Weights of a small transformer language model.
Size: 11 layers, width 640, 10 heads of 64, MLP 1280 SwiGLU, vocabulary 24986, 77.2M parameters.
Architecture: RMSNorm before each block, rotary positions, no biases in attention or MLP, normalized queries and keys, local attention windows, gated attention, exclusive self-attention, normalized values.
Training: a variant of Muon for these matrices, 6393 steps.
Each number is 500 + 50 x the weight over its row's rms, rounded and kept within 0 to 999. Layers, rows and columns count from 0. Numbers have three digits each. The size before them is the row's rms in percent of the matrix's.

# layer 4 MLP down, 640x1280, rms 0.054, rows 214-386, columns 640-719
101:512441483488494488523514499488537476436558512439472509541475483616483535535507426516486509520487450514432449509496428509375469488519446450495523543457544525627530564453438503484495493433562531375433498482550525469506479452486464424549450550
102:453479508539574457544563588437503442509503524473474449457505505597467460542462535429477452496472579543570501580415489524481486497577444538489435420562546520462420520464492531485465520480478491468546460496522552583530576461564487486463512522
100:504472457577510460502521508476454605495515596539570546495569494483528448534441416518594461564509405559460505567480429507400448460478469476478473525533515504496511485537576604507446587483500505519433499644480544427513539543511491514590434576
103:509485551534436528455536415532539428469579448582493551491456498467498519556500517475435473451478489585533524481593495512594485486490356514486532539410590511565536439529511537565446510617487541389528501460494478506430483527610458500400528544
100:501477566445474513566562534550479505467397523460488496415522563544541452426473563486472556460469458466427507444507553524513476525499551474404498543463483476615465589533510444519469511533483628389448489542459417502536604515461518467546632554
103:585455534511534460507479481492511520443426495492570536561530551455503596521499490516454601458470492582537473434512524476395574493445641535525591459415448613499388486427445452525541475489468510584452559538557524508533536495410444469470584450
100:556583424519429355456457535571481428572485486442437506523446548474524409447522457522435479405470479506500542480559572428514461542488520458448421473499426462482519529558412458446465523562505574432460412634517495542476445512502452591455505475
097:486454475516513484519502433533484460621549474467576471502438388480505508445453441531531495544540480553498527472527494499493568488537431523542573515465404475482527562419495546511493608390448457501479509549440524466502512519541521414491525450
096:515531550390527500529466456499547486453419457520471438466573427565467508538433430559476482563417503380508481479449527493423565511388546509448521501503441459441494522409445415518488492566511413522544488533515612539400518443598447568562537483
098:518510539507476525552532501477434464544559517473477531466465553514514452422531507489538523452539477534425468557475462546518465472506539578515621541409478532486538511605459553488483531498536501513551525424534414491469462455498403496578528512
104:480445494439483602463526631535503688467393475526512554566437468442573534471569579477595521545489466426451555573487479441397435493608436571469520386421507510509536617501452553483535471553535462556596625428532500428570438543536491542452539558
095:552504516398530429492502468500469522443550513521381563508557493384393476579433436520454475535558430539476410502474465543506440486553528483512524744478535507456485518458450466489467535610493443467502451516454490488535518563423476504451550467
104:583575481550517490481577452508529480430616532461516471600547473642482423527539446498465510401447485569457638542560517518471533481487523460494490498499494508554586477603580504554485468545560479428549454494444332502456494471582531453488511444
106:590447461513444467533394548481475460576512524441511448622456440483533413548561475520501458475542537427487488526513462572457475526412504557508508515620549434512465480502547376492510489420531454549457436486519537505499509648542533553459459490
097:448462454483566480521583525459491495440533501553456539530496489519549515494493495482439470468451508570487532560448549456459480569446479533579531489476566511479481513524501482470524452424568480479477380553482377557470505503488434512536484435
097:518677501436520486522493404509548506498536452559631528414495519544493488436548453511521405516454478538518562499592500511565530488455490520508590513548445490496555458476493532458551572499488506487577439474521451530546466561548459583469451577
100:428440420486472583468529395473435524483524418506516543447516577402569553473516530506478570550564560585444462518385472432501524528473467477504460555497516374650548493364503508558480511510492461542458565479461381475606566510501514468442520518
105:531543533486513422420418488608525421566441495517531397530522537521596564514449506524353501537451429474437426595502471443539516458494488408572562472494515505552529506455465393547434558532464470581543541550610485469497526462513431569542469423
098:532492541564534480600454498526456448508503515545460413476480397449452590509514541555536445552489440538549556450493484421437478513548413467446491510632444450515520471573568492503432489550447597559485520463521542478574545532464417496495518476
100:535501521550555592422507439535459567534526591381467447487500488442490447477465580552435542491566543494550554501575543525580489585534498594486566582545513548486458531369519601523485467467490513558489471468507445558518527444496535514436512539
098:487496474479429435407458535533478490476486439470456563459523514503481518506508462563504590369515577519422453517563541554467487389517535492486486464499490529524530475498522554500550433570543477491517501398483485513479463478506524577518463453
101:547458488569396506488487560444436489508457407501518463464442475494531546499479432487505423516564515434558536536483465642545546472519551464494460464511491528421487491470441453481427530524503465454510425511486455529547525574429562465487563482
101:469521500494512480400565471525524508356486531576492544597560477475512464471588483500423585409448589480468505400572497458366451535582465537464510441537481592468441449544454445516503522543506553533482491493467544535465539430557444507476480422
099:494473545496453452577511526475446494477508490629510605480474466536483445547518482537448382440527394553501436505543552451463417452459548575459523546453527498496485568443476476597445557516500475438537550510531471500515461545486431498581488566
099:511528507587560541532528430392401593535479488419515510496578520500542434430511492493474455527458605478458541537405496468489503478491522489428477549545471539484456470424455587521539531425613528566492560572571453523394353463505496494560499594
100:510515506432480534477531502448528463513542512473478409496438515546487450534447409461519461482520547467423500506527537505497574521490431450444424593496563510447470482526507427597464516444534513499513417454474445544437491558490508638520518501
101:526500444417405448429630594448547571462504463478489485486531540515464525472536473355463548543495474580494505477451566502395419494485448500486422454473509590556473570482562591532612493459521375461524513448569540508483529428419477395516523531
100:537548555461516531546499556475515436424497502493477535504456514432465589486561495518516474522459565515446427535493577530537476561474562478559535560530465456503626468511451559414521521504465392546541448462491469565497510525461516583388519511
101:495467485506509489468457442561542487501602470488497575534534478611451460408488412460442523526506417429518518454532499519441449451567482523481565472552525396511486461500504511568536543432491374572593609508467502505543513584558483487492514568
096:450514539513488468441433551507417545479546554461501470426409552568478418559472431508506473489492466493460516405441517536384535484517522404492504471525439555452537489487518434508554412554490482514468529496441559490583531477439441552352439446
100:549493463467451500607534497475463522586547474506552478496490514501461401498485452513415452424430533596546505491587487446539507588492460484510463495494496479490509619481447337572402393445472626475538499571475579494520465469488536498500474469
096:418465576517528506615566488522492525507592486575522528570529536528588516515516574547440505519497491495425392524495441427463540493575457496599424573422465456416501587526437466501489549521443447458448437564497537494517419469454453453522550522
103:481541463508371529539482436489480502605550522426498542473488529546353425554543606566527495428408456519452516451587582529434502516521477484556527513418376542554636436476493470482504503516456406522550537480479469523417576528483557526572468447
098:514562471555504544450397469547562460458515565554472521487519501432487553517417526473425465438470390484566519480533529558515482527476518491470534439560492439581557524409475508525561521452446557449538513478548455547532528574513601417444467543
102:460417535414565427474544504473434528503461500502587530544500566520469506439506611511487517455511370553482472524433471521481540497601481530408464455514519452548515461568484480461548475433425486499526444514536473572483462537482504555457447531
102:412511422567515525503481484488539513478477530514400434494494626557543527407529478557492458391532420452493505443545496533482499567437533492507534430533504562488534481496437502428484466468558442459551493579535463507488586435512566570452442473
099:489501519521422452511484522472476490513518483573517570525436483596594573523452446527552399521522550559488552494558450436498569469470524412461467484582420502446457538495463536555542462466503468521446440514447454496547432583432353460577546368
099:366560486428435501480495509541500472429492554431478545452443504510530522523458484516421544546564553473493611592349454526512451502514438541560519496418448478476562471520547489433385489467545507458485548448453458499525471534546562546518511478
097:537463558504537516569518586482463526514472462575569487586578386506553485489391514550537396432521521524457509467519419527414560414570479468463507415425512429483475554503477428627415544457462547390418399441495476548425447505416548447576472496
097:497580499465552459520509529490393481476525424424499462563562520613556532448484533547513488545542538525532449503348536570409521393441492557420493391545501459489424433520460475416448452501454619430437513530439517501506515478550510489531547476
098:590469562531499412497570439568428485471559535559481586530568428491497399529498552608535524504564467539522533430541450470573418474486463483481486495550554510426467477487446464503514403549482544404452463614521549511511507527580505497504491508
097:432566491524507510460494604492461506486489476496546484494454507514558534424406588551502509461561477514536474484493460505553469578520487521432524389509559542481536499484549583461578498492465578515537568451616546627515561520455522492498540511
099:530412504497498461506521509445404501596472527542568548494462519429520563486449466419516485529431534445570468493457606468487559509503496479500599583538501517516391466552478566458449409502504511484479523473460517449454577525520504540619472518
101:514451481485598532458510495531508475539482538499535638454520488444441453489530460462488455428524480562589484571457480483421553489488530476534482527584430577452392579434491516475484460449496494483505382476545494439426491451448475496458479567
099:469519509555437598485575534480481483566571503452425470489560483505429452510485412465542455538484467527439564420490484535525578482548496486509505410558505511425485399427447394529567417487426506499525511464394585488515470505498582467428494569
101:580539563493496543435528580591490593553456560486482488531496540460579535470486577543517467490538461517519559571549521480486544510493455472480472401501525495472406461563477504530470483451435500482514500553517527476507562566509507560456511556
101:497493569464588493501509444502569473524475545528515625502425537548528486438541487546544462409476547502516410503504538503445503511479463489468450568485503529498521563432515525544464464494473538494571387475414428519455536573441503451493552541
101:536456573520535566512528528524525529434529489476490606511493547559508530528487473482551547402538576562499474471478481450421526509500513520531514475535491463552621488602471529512470446462520471572528454435562508605585476491475571497461464500
096:477451456535510531534485483424468545486423486511493394536474525469574576458419583483456410461493502495497534531482536470440477592453511568490567545484416498403571600471449448463551490432470477511508466561472582445532427481496413491529467547
099:550567510451510433529502459521523504468482508492404472406467475525498495532569486442575525482500535508534514468402498453531483477488445483509471495487522455542500583502516482506569410488525607451441431497542439508529544501510433448498469559
097:464540473426510466456581486496570505524496512549513465516562491458542565472521345402528431542495543512580567497417437524421536531561503470437510491509489605416446537517456485524541469480413540524568550479464474474581476521569491486509405473
098:499519366537491580559427542537472639509497613491531602541538509448507486437617445397498457464457409601589557403482466461427545454497492436458546432472462528530464492524405559517532461527591524529516461534540549567531527464474561525559433526
099:502471519548469484494556525429517422467457427523468531489488449506482378487512487580549538450501455424593572542513564527568509474507482447563597507488470503567465474494475496568445468531553402406492524549521547542465444593404504485480456593
097:524448451574469532539474521578453511493584531481396562452599546510477374537531578476457386479507445533443540440575349531454480550609529476534469543460453567514529387483510531456439480450571471593497513525563628447627447450432535439492451455
099:498552500497555517537480378529418569537418575516450460487538499537515479528536563434529541496480376448368450602527503463542544475551513551556454529608521447546483461533489450492537533550474387476443435474561518546584495574411506550564487501
100:496528464594529540458491523501460477504493502371430470463480439513432505510458412436516502508547453583412462605497508451554515490458539517483479559479513483597439559491527474453439491526517549465539490513478423416555495444442529472464497554
100:539450563483487542499507497492525479499504530448498521386532433602545443498552452413474492456423502578488535502539528479526524475536547477412560509557546482505512380496516505551487511524512494552399526449502428487442512512502518575535456467
096:493545466570554552537512484512463499570453486516552469445542454527458544524528526463636466493526559589476538484428503482535506473420521509422540476469585547539462358514487456425464500448525493476454488542474468483481427447459518497485470452
102:522477592522585547393537405483484481481482531514498409542498584511493473476539515519532430391475498531558490512535505496563451470526459460449503593497475560521595511565536504475450567517539403486478477491503547582581492474492516512481516401
098:444550458493500498465527514483481431467498473425483481445497482569561520465503548528464516509444433494533396563535463549400456451440397454564451482448502513562500445444526503487428445494558473478480515495458518526445476587515570520544478628
101:501490570440418563491478502552562492510457512552483389529515460494471462509565568585489445447588554462547439501464514591541458491507495532480412414505465515478486483450518493449469450529441393582512533430554586462540469395506553437565542531
101:598510476549531550479500442392520485535456605586505465544452491507486521507420462597494443473446541444457531537447455475534557457565507485438589452620465465486561501558514542457530394519536484506409396543520510474525562567554526442483540519
099:500501492489573435536489450414421560536529543475453627517465600550533516475515394533483547496437495486566517464547478499478474547476518472506496518606489442532558510586492466456418398530454498454518480460422501435542409484590511537424389515
106:469515480485457477522429543518585547453527511528479533482436523425534469520508457632549431504474417584469502525522489534496408520529550419475567452549498548423490482580474466537514551408412505528438554504521581482500531468466502510486472464
097:521545562494586500491359444535456522469512567512423566365498493446426508511514552503443527513510428419529465534599552504588423549472539515479488490471460527538466498543473465497570466514534494660475473436547537415531509501579608556535435441
098:531453513476430557561492519399615506538530475541595528534551435479510414410454533527452496465520411507475547513494503558577478451439405513605446486528529460509488494491460547575493487493458490497597488502565456567511508441578469567442651508
098:540456397529446518441467498520523462480550471536461431508488574538503438459521417479566501555515546541494449543501470564500605523516542626522498556493508559516508504507532435456534441462465529507530533533594423511416547592589550520525498417
110:566498470447423489512381483548452457499423470406422449441505449572555515551515456494452531432468509415438522426596532514478513588448477543355480526514478453621489529434570515529499464527533595536541445539539468466478593552459500475526462601
098:509569494496491497427460538422487446427530519524497532495442409497541634588588516479483485524480424495582481496521527512532509455515524441552588524475399510431514574553580557501546519535464507506478494480459530487557546616500531483531525471
100:549481551480505452528464524455475439562561415518561473481487558495554505518505511474501548560504495453519512571495541510453469584475490453466496487517445498529492484563488576548490409581499523475405546431466494462498464488411411374544498477
098:519501481396495449530550503549565489496542556496545473499629540588477506628498485533436510431538557527476479508499512526522445483461551471455457531536574474540394620507544440410504557531412540369612414480485463537444458512440485488576446560
102:501529565477462456477519563593465455483486483559609472511513421439377503515482420523511512538424480524449440540537480551443519448420536494576451596451592476494507477506581521506451539459492385598428645515439585515505479564533473520476501538
098:617525416539520416480488458451504495443497394557378587422506473425510496488406517460402492427483545462425505492510558492536510458619440573467541466520451465583533549461564476566498460580464451486486541584492496413575454490460551505523422566
098:455583580553447531491467512463542526546553471366510480470466475394496467468502439523566619548543559476557580510595465431439504507445501598482443529448475544527488556494463502545482435598475541536513492424544411478440551478555584472479521449
098:497509499538440488522525535553445488573483500521419525506509467464518479476471532536455445604474531528534579399512478507636424464477444547473419415463500593473532616457487568576582393503457462488429495505528535602528509493548539471483516442
098:439482466499489471533457537494561529518502491512546621477524496440440515599534463534553472465460490534497557394596363512516449516503508543450466494585497547471544482639544446560461458529598511411508521561481588427553578517468441670568523511
099:465427472429553412477522473521564581428431480531516527502512515513470552539379480544448533526555529429446535553542463510502476530508552520480528531511466539480510561528470587497437503495499413545488512449504532462562480512489474499417486509
099:525455453479443503406549409503551464546537533520446506531516455457450447537499592514482443529445448607442524363561453418586492574460524530513466528531494462493536434530504521474411497447509462509507552482474497375505500493548593428478536551
102:450549495485478445602519520469451467529536480547487502486505561510565408491515432559388497458459532484498382515491431457483475487470524533505491540486489519446445471514503489464411511453454528562535489436504541546411496450416478587501549554
098:556489589497498509541537490533437516414496492441547506520486642495463548481509484626415517535600533496372492532501542453512475475502465494457536502416519523492452508496498565630503542469469536555513439507547528513664555525476434502589541468
099:436452501460534526501486490472536461574501480522481491547506419612443581480458543520530478482533499482454500517552488457506562517611592441470478481410568500456540517473566424473488453437529499514439449490510490530467543522536550419479583519
101:459545468435441488517520527565481515589406539553428504583524545494503539440483443527529417556484472561573516551440465554491438429455597613557536488475550544532433514587585446549483492536556574459522478460448480471475501545444491524474525465
099:526474535511466392551502489520474599589569493526469546458433437537434542461452512494546544548557575395470536483412551445470552543472543478528526535556461544446523421521435511544518539579334482486485496551457548535482440668430517423490563500
095:562447567441540525509456420568612617495476564560519574460500472456455463540477436502378482515592590490496542536549579455470541480496534433531527554513518520481465502554459412508485477613616505410641420414339459432452448474582569459495509486
102:575504506434524614407531384515530576549501509519505461421547502520484451473464494508490504475464471553496492485471547495511554404509497515544446543518482541493462537523461472465432526506427452519528543432475495516409480477488469490470531492
100:552403417531454513531484545536454483522619473509603464536514495480441586490468431510463587523527513499486501355416577573469474495493334501551538543528508537499486645459401499463498485530545447482495502489544498442439551478487509586526560486
099:471545451502437535534433519491476528572511498463484537502538515516573478536495523468589580482588546517536389479541474534563553433467459483548480487573521535458417513575428494565512540568512553550545538465469514562556463518488510470461512497
099:566514432478519471427466536439549614507585527435446455496526486469535537402555566507503439560463489477537526518512376471519548488538521537410499522496543557497436585583433436344526537464541550480444438544496502567476509429506474505549583438
100:567437479434465523502422533508495415628505438545555473460539534554526429452479477529482655513505502451517595452485467499518472444494466529553482488541526534558513407461507515436587465527608434462467406514433384584521462490438486491517602481
098:485547465516546589507546537610412442472498446586520518508487503441545533433556489604506537500560428509516535409591507533444525517552480495439464471448555529531498505566507510513463495549566419487447447574432447481450482526458507442438543464
099:482550436514477481455541480531509470437483552483481533466539444511499521426535540403511509535562506523535514527510485436515549429524464458442490498511586456496529529510514556509428511518582428494646525544552541431489350431474450547508502491
095:546501567516536437528521497445469502566481523511471519463566490449433526558525411497576402468507435445388490480528519472521535526401551516576483510516514518496507529526477518487533398504519551492546516570617505560563470512423522463419525509
101:505423519554488528472525475407427329491542512500491550427465508545491468565517563479529459564595583521431554518438529501478439473433488539536418512494488515455505563495551555467538618479524448494495448463504515554563465476443511594406530497
097:529486604455445404532515514479476504483574439495470421554443465478558491418504504461514515529450481495524533427562525538484510528522474535447440537423531519492514515393588401520610535453469563515521527446495556566443503543482610486385573492
104:414523479536479559538585441570463473447469435485503524486464499490617461459479478511520462447602610557493384502509545546507528558454560599501466526480487444478518469510434460503523534490443494534451475535497438373519531471471402534511588483
100:428562491478492440510575498402471462437528478505465538545546500469426478445440455472521494419488555407512472604496570499520481532499541453428584608447565503449391498459501499418544474502465521441532449486590575492475525466453461460591571544
099:560543540523473503477581522563471582499527504527511517376469659511475507447467529503553584569533530476477502519505437539518487428657481425486527501533460437458512472510554575487532600471408483547488466479464496412467497457498440494490463555
102:503487588555528464493676575476528470472495468538493523473510568478451448487472419535544558471447519475518527556375568471549579505499544476503518536494524448547544503413524546416527466489571530471510495466459422388468492470535526444547513430
103:361544517547493558431521460531558439511433472471566524471486459599558531497512496489596525519526476481496483445477547499431513483452535508490500572426445535501531488552421541489447485601542482428539513552645520514543544551554483578466532382
098:382498546481569474428527505439671523559454516525539439537559565559523480498600542451521530555580486587584530455504503624465543557540422567447546445454435513456526417501524580542491467398546439559448485495463486544497502490542484438439491439
099:534482525461472446518387578461496573449578446506497458562573457492583490547517472581453435340525476449517456415666457594478427466438558453512511538520514517463528438504505492650432546562517530544431428536558462519440537505458440430559585487
103:491532580492488469429546517618490476514543471566483476490458379438488475451456503551526446445499467425502569534489545563568496536466564426537457450453499463461471457582548552517437572518513448387499458473508539458477496447447504413480555597
101:488514459507561520559572511435552549510507467500508500540539515447508476512450590502542507483506509531557531506542476447461596514468447466508496419553422510495535455526477502523494500517544504561398449553481457486485480500434548400492417521
102:564499472510450568402544438436561404533487524512419428558537559517525495490486483578535553472561563461462448591501453419396481476467430515410456412469507519564531431518538472542523483527504471496519546623448542536549548473526547543515500444
099:575480547531569530460458525502506478495492561463505567395554553399563559566542445516465462452486475480434440490528449487434489546566562517496467477538571416476502458611474492503516469491547448428506521501510439452466510539491547452434539546
097:462468533457510529518481498413529524474462577456435544434507495536490473544473528502506488478584427471537468538494505509508514522599561486459457387496440451491400457457497464559436518558552500534456498551476554528502452532562505502533486505
100:496486465476454480511451516498487558501534496500460447434574535416448470459584524470482460547476417456516474505431475467576505516507469490543465572580458523578495522456422498476436531491438575475532504573545523588542544523545427499451494549
101:458493495487482487615616537453536532458520452504471384488512460544546504431580633482534533555516527607475519530486448611521467618485509558534527608549506537441494523555547470569478570440485496512442508591486409533569681472487490502579446533
101:488531480511429576517572477533570572363480496459372502532534482622516535568557397493568522562451594528487434460568528591670540605472556469461576431471476540571431427534531499472545453575486522432522479486511511470494466394397502377462587488
100:455424428558522521536469498556549439445452450494430446540459571578550421512461509484490530516512575490616513508415547447453457509577610590441461628510505472383510528485487508367574517494530515498522450656492496424413538527507490533446472565
103:458471501473417556512550475451479520456478482613400510442534519526505436496602557518490573518566477452533541530480497492493494487543509525523552495544462490502468525554529503518544521507443522386465512543515559571557473492482458529526534474
098:516509529543585505483599453594553566473462474488417530546472406550506557479600476509533489616515480504395483599442664477463477510482615486532497427608504472557446530478475538489600465431527475550563538543556511466483508452487465489439407473
095:497506495514477498546484466401488629504415504593467518501521492403522484513436464474477401491559505573389565547597515492488488457381474499447559440421490548484457452445406454419612420521490537476551483512460510393380603476469592414444476502
100:562518529519597463519523412458445400521435506508484473451465448569595434556509506466463490594408545575608452481513458516689512519575526561502555544506530474430533615433443558513475504492505469459528542499521479497520514527531452539510411558
097:494512545596470442500506510482472524467621462528597452563520582561504544528487490464497575442542463539469376499557465534491458553513493617497501494527494470435499459475494614557429586492463510580445491553612494449498563540577477496526546432
099:518471425504422485550501526446384476488518496433475511593530469559504502532488530409531432467474529451422469461390638486471503550447575527449509376512455482487519468568488409502500504566422539496524601494502487537552505504637512508496458476
099:404431464497512584515515495617540461540565476452521510474508484535459504434467539553447486423612593510512478483502474574416487448433483537505469457497400468460442640494524446516448476558510386555502505403452446391454508548556479448486496485
101:478535499473493480436559530440582433532501489482494578420539554563515540477519515543545564483494522440518523534503483502577593432520552499468526545542424467468560597535439473465584532513487486499508398478456499526497547534553505495465552465
100:519487384562571524583422501376528407462547505432593508509423427426475455439528431504497496560586472526562467523542524532512551413453521408507521478396485561432468510540462510457518537569473508545496503458474535539520467378469547430515540419
100:481679490465479567488508562456485509575523497412484456446461619531519524503403396512459502444534464495597585508459497491526481536432574460492532512433506490491534508516485534520408540444480504520493523598425487475433567496476476530484506533
100:482514444403597453528483589433620470516525501456442462464545527479574485463594529486493496532414473537527545535556484560425458566408528480488469492423419437369486453532565513474445534509546521491469464427426432518565496430567476488496513496
098:469568487478521530509461451551517422485547503379565505507478529529502574533621539552548404426461482373539448446445566424443496474536471402405551487509517485511593616522519567524539541469474529495472534478435480531506483444350478512470527455
103:371408436504450564476515557476461439515457475562514563475528544420538497477509530536402462484480581506485575512533485390481574561477503527504546562586568553422485532512487530534535453473507515498488487409541459456542594495573472530424444486
095:464480538548434452507519513486413457588388557568399445588410477441508522449466374529478584542528559603496467593457479541554606533535564562530410587548438527487452565464516456580488494458396532505537445484546513542415531531530548501503486455
097:539504404414494444504531564494589502542454473519612534532404498549383526501511501520539526477539563557532574464483352522534408421503418480624332404537501493544549396506513497495537437392574472523524480532511513596479542482409509477624493538
102:534502507437593562458472521477497584537569515468493467545419470576493465558418443486481506430504549467444536498565451487521394476488471551566539533434479532454438491455414473550542513550455525517470470443408401496585516541510452555509542514
099:492554575535609498538594530559546485471527515396417439510514559516527563545556491442530501535402557411519499469320507492511492440519596506444430468478475472529519476445412425454498512515592495522493450462447470502433480499485565482428509531
098:507437506485570518505502467463533478512497529471479454492511589564546417516466564474537521410455501560410501419428513551595513474483528551430525549519532492563495522381500497529607503533448492485510456556516482531512548463501558588533487479
100:481588557584543523537484472521459546469485465457447474425543510489472588392418553532434492404383514488477472540480497520527449454536445499489521456496396550512492581542533517476477508495359427557474563535466464502546579481477543552521497448
096:552431438509534461396552537534504447524510453466526521520437599394449512514554493497462456439465447549582501530497522461540454508518480479461479486554513453455457530527511505544484487452543552483569357459513498466561476483432463506508494536
097:504519482454490509561497488471548480561470400431446475493456498535438595569491533500638466568446404487551530573573520522588479492444449431561481377473415480518539530534448575573506473553421495523450476464580446492529518465504550492507510465
099:542565457485481534423556492441500509614529449424479460578453435390536487519445537529506430424535508519496475492494477521498527498568427478436425481545542489451432551446586576440429443459538533585439517456448555505358465557481489428446469489
099:520469544560551558455499537521496537494482543464474508526577474511441476392546460513481489493546545567504558557552508461438529591586531452547514497555535461575443542643550508502522440501472511491514545400608485547402478474507562490538471550
101:475442448523563543507464616583495503467420533488469491507364528451493474439518507483428570495505586469554501461454475546497571501473610464442595465435521533435557506471482540495494470504538562454494519487529505526519379430450530488536568471
097:489500487593438474398553541608546437530523570493476436549482503475463450436501507491527519534445468521589489550526501484484478479473568444467558537517555524510519474545585539506498600453580486535482502563473515526523598424405520488551518503
102:485514488448505500413425570436470548475579471420507521460492483491491492366545498468539511521425493517477406588498512492464524567400585492558589500581454543514536478509410482570490519432461450541518449519549527551511520452492555536489606428
104:464515533521485426558525558535397571511448570385471456472529498540535556475610572460481459451449498485492517500626491514541532523522506564481440487562515475567470422443482523484450515521416514593444618563616509533446489461445483472561501479
100:528523566591464552453487458519441435437561532540518528515483508459434555595477637483505516446482525442538444538489468440479480504452575538543490596517482436576480495510524500489440475489386520467434537456475488465461497458494531491463559397
100:484481516578507546512531492487483476534487482407426542458487494474510551515418461489524554520498533591482545455513517458534469466443522537604460524531493569498526442549515407459541420403576491447551511462475594490480541498546461533503518438
099:467374404477480485525497508434490478551466521512459519514475551433541410448463571450513482543465550428470558464500438535531618466504546525493560424437499457525401463509405452490530501510543623537513438478494557546461486480529466513573414522
097:430419570479546424445477501615528473469538463549525502471544425548534482505580455512591525437496433405504486448519409594483450487484547493547554446483526520500511503425576510491392650582483533498484490528544553468574501520524465551511598488
102:448517559438506451523463504473469532463590464542472585575433586513460583495464374450431520615574452456489447515494562501365456555511467566517460527503493438480512473493500505511563442505504472489578466467426387490563507514501435549521466514
102:406487447520425477503483464522540433545465533460505504518494478471511511402460525608462538528482617523458518633438576511474489544498603521551489494529486417483527453448544436466349648517526600514505422531438576524476568459529469496474573489
104:544497463518558476483488508467488505453446449547539482505548493458419522573496437524538501486532587557507425417565515521548378526521428571465471492394382526460497584521465566501506549556500476446458503513503499496501545537514516481591500466
098:505538569477466551439547438485510539453514444517480453552523521524522488484498459511460520574395555453491549534403511557428617533503541587514532527586555391371543445568553501454552456501524459358527508439459483510475482525433487448433477460
101:379478542521430494509432438475483531536462484427581564540501425458540548517387460453526519466494423479486487514415465508520570519553567493488595475517452468500502449508570534499555453569510459412515545481546403597458502490526494532464522487
099:394465542561596453436498512467501530463601481432534620519540532548514564440496417517549492544537509442489561537489476519454495528452542558510561519516491528548495456545519416401479461465479404535548470494544544465493517520413503509563502552
101:484472570402424515578441537554469449492529470578585648476525478479448453504419466465473529474511463515561472500548505467479474546472511423572577638568548519597552497422520566525481478470496463537510511519452496426515485487488541553521515518
100:460503478459459423500506547455486505518518495493541501472518429466504509457560453409542464552518443503400540465604398519485465460460493502450422585580526341491396442503507485475506516536501437526495515516454545488612501566526537449462491503
104:510549406474426514512519467496530531424539464394502436549453446426498474503536513555473565615579578594533490568512516471511567462499511536511606530485603538479504438550552525512560488437513590552527544533418476508564421476497544432557517446
104:562445565473502488514496567496492454461514505427487518395523524468457469528376510497447490529558494519533563389569506522489446473580532450498374524466477476571398470527425561452535589499540569464500368544492533448547496412475521503506456472
099:482450509467538515541417496497472572436523480507515552480485513614529468500511512515487510549427482464464525492519499596414546476526558404483602537495511445580595528545499384465490533579545537439489520468411496520488423519481585445575485509
101:571503497443490574554471530625545511492521546426621494618529505510487649514399462399454470451527497512461512489594439577523466478529594543494493440592468602479419504503519474592570469488489534493519494474496600558567339460499553491438505554
100:497535495459495407383433572599552501503455422557514576414490499556444481591524459496532456640474501519579447520499459521531503460532477380545477462453476432536514471477444532514424527476616480432496496505458561519479537549494486465428484507
101:499577537434471573495524520477455446520482564560598595518473437449583469464502522506529472529477417500449470537382531447531524528493543513503487676508556491498473546471554488499587513545418460542573530474478566493570398608529455477445593481
100:438514493454486446448493455450529412476446567543489452526499533480403495488500559450472561515507471384455526525490522407457558629570553526566493462491456475496480450486504432622324505513488554459443452464520492596430638469539505520526491520
099:531525569547483537420459510405486485457556459421469590445488576470431494529507424514573469520440463495526509501509503483484553529433536397502464540446490523464459494518462516482540552477525367459611492500504457461421555513492516509560467489
096:461499525574444560498480493439458503527466460425597468433494549449544549500548469471577461440528524521500436596279508562455503469493473506481583494523572537491493480424587416558478503513475471495542501535467501525558488482513458459524473436
101:416530490490552458549518560467429533595526511534474351470523526508437500575533490542463574428530541535480530517485612450372596480583453518554573423557465525468513495485433502454461453380620521557480496455550550478402535500503506537454533488
099:478553451488480502553571430499509585496493466467549527569481513575415530533385502445511573446535479499447450560520474454467434596459499413537452370518466451510511512532547474452466469483582436384545505471488547494452523463561517558527489556
107:527472460537440443512542589514503546527481466527519531540494503483465480527602511553449441446564481540519462510347449513544424397499520388536616558586453504434527535550431518467568474470502467491453524422441579504565453477519597515459474455
098:557525512545475518474515396518560570438525520462501430554455509498536507539564451514538504449616450467595437600621565496445508517438430433488469467553572342549575550533547631610443523459496541426540477512434535451576577514566462559448471499
099:517574450477442531534572601457462368534545524511548502532521428506471537483544540447535516515540469442557465536555542560592461483525531485540502516496512515449568403513495517505518443560483468467585504524571462533630496519403546481473414441
095:506484477539571588540471484541512414556571478525397470518500420540556468484498463510440552460606549490518473553501487393534518497532481538462410557426434541553541423496400414528548372528477484527519470434556449466544497461535508491540500468
102:580562528532502529412491480477491475557365497453524502475560492429510470451485573525526525521517512472532623457443592554545394578451460484543419477539509435531614500444463436524422582475368502579540520427553499523552483541561582534491483517
099:541555533531507396452591515526526593458500383481538483473444500513489557485495475524438523482561365586496476543541465538525425520532537505442386532484434558396474562505500515479537493520462476629517423367493570511555510517482483404569425485
105:458497441545513594441574557515480538516466586453558480485421439498490522578584460552496507524508554472536561525502465488508491493433504534493455354471437496495515510509505553487471545511445523485591527454470533534588448382543518474498425533
103:519489506515521466494458452427551460530636424472536607502485519519456453555486551474449534441474505489460535550552559519467405490462570475460514466407503460496589547380441504564471541535515420435541538511543506556468469508430459477550479464
101:474493349510443505555403475549531446564469528452534457497515498518542492467527457490480618356425521566446505476491470488414582601514587491484501435460544590531467444495512457471509458350605536574529583498505523511481444491460605453501508665
100:534526543503481511543432514496556495466495553529501502486556507489524478447559502519391441477533507498569523410452468471576555505538556527470553453551522492458501486491544498528404562628572383485539467514505490481500489451515525476494578440
102:558528523476566523515560447511466455540510451566448492455552503510464465450551510451547469491490562463527517517553491564511530499486397410425552503451483494518576472522471494507498587533462504514538454491504417554384504491462432505533437441
095:514587511567459505569409523532452477468525487505498497443507553549488478474468438573458643523526514515566477570489470547555450537440479578436531560432518529520600405588554422592497463514496440576492581572465493493571489504494576484534469470
101:524460455516506541517546580513443457474562570591504531540457487506444491566558457501476550518532463604479504469567551440432489502524568467532501495543493552489535475600552471468426564477510494529508538514502562472495516457408507567500460470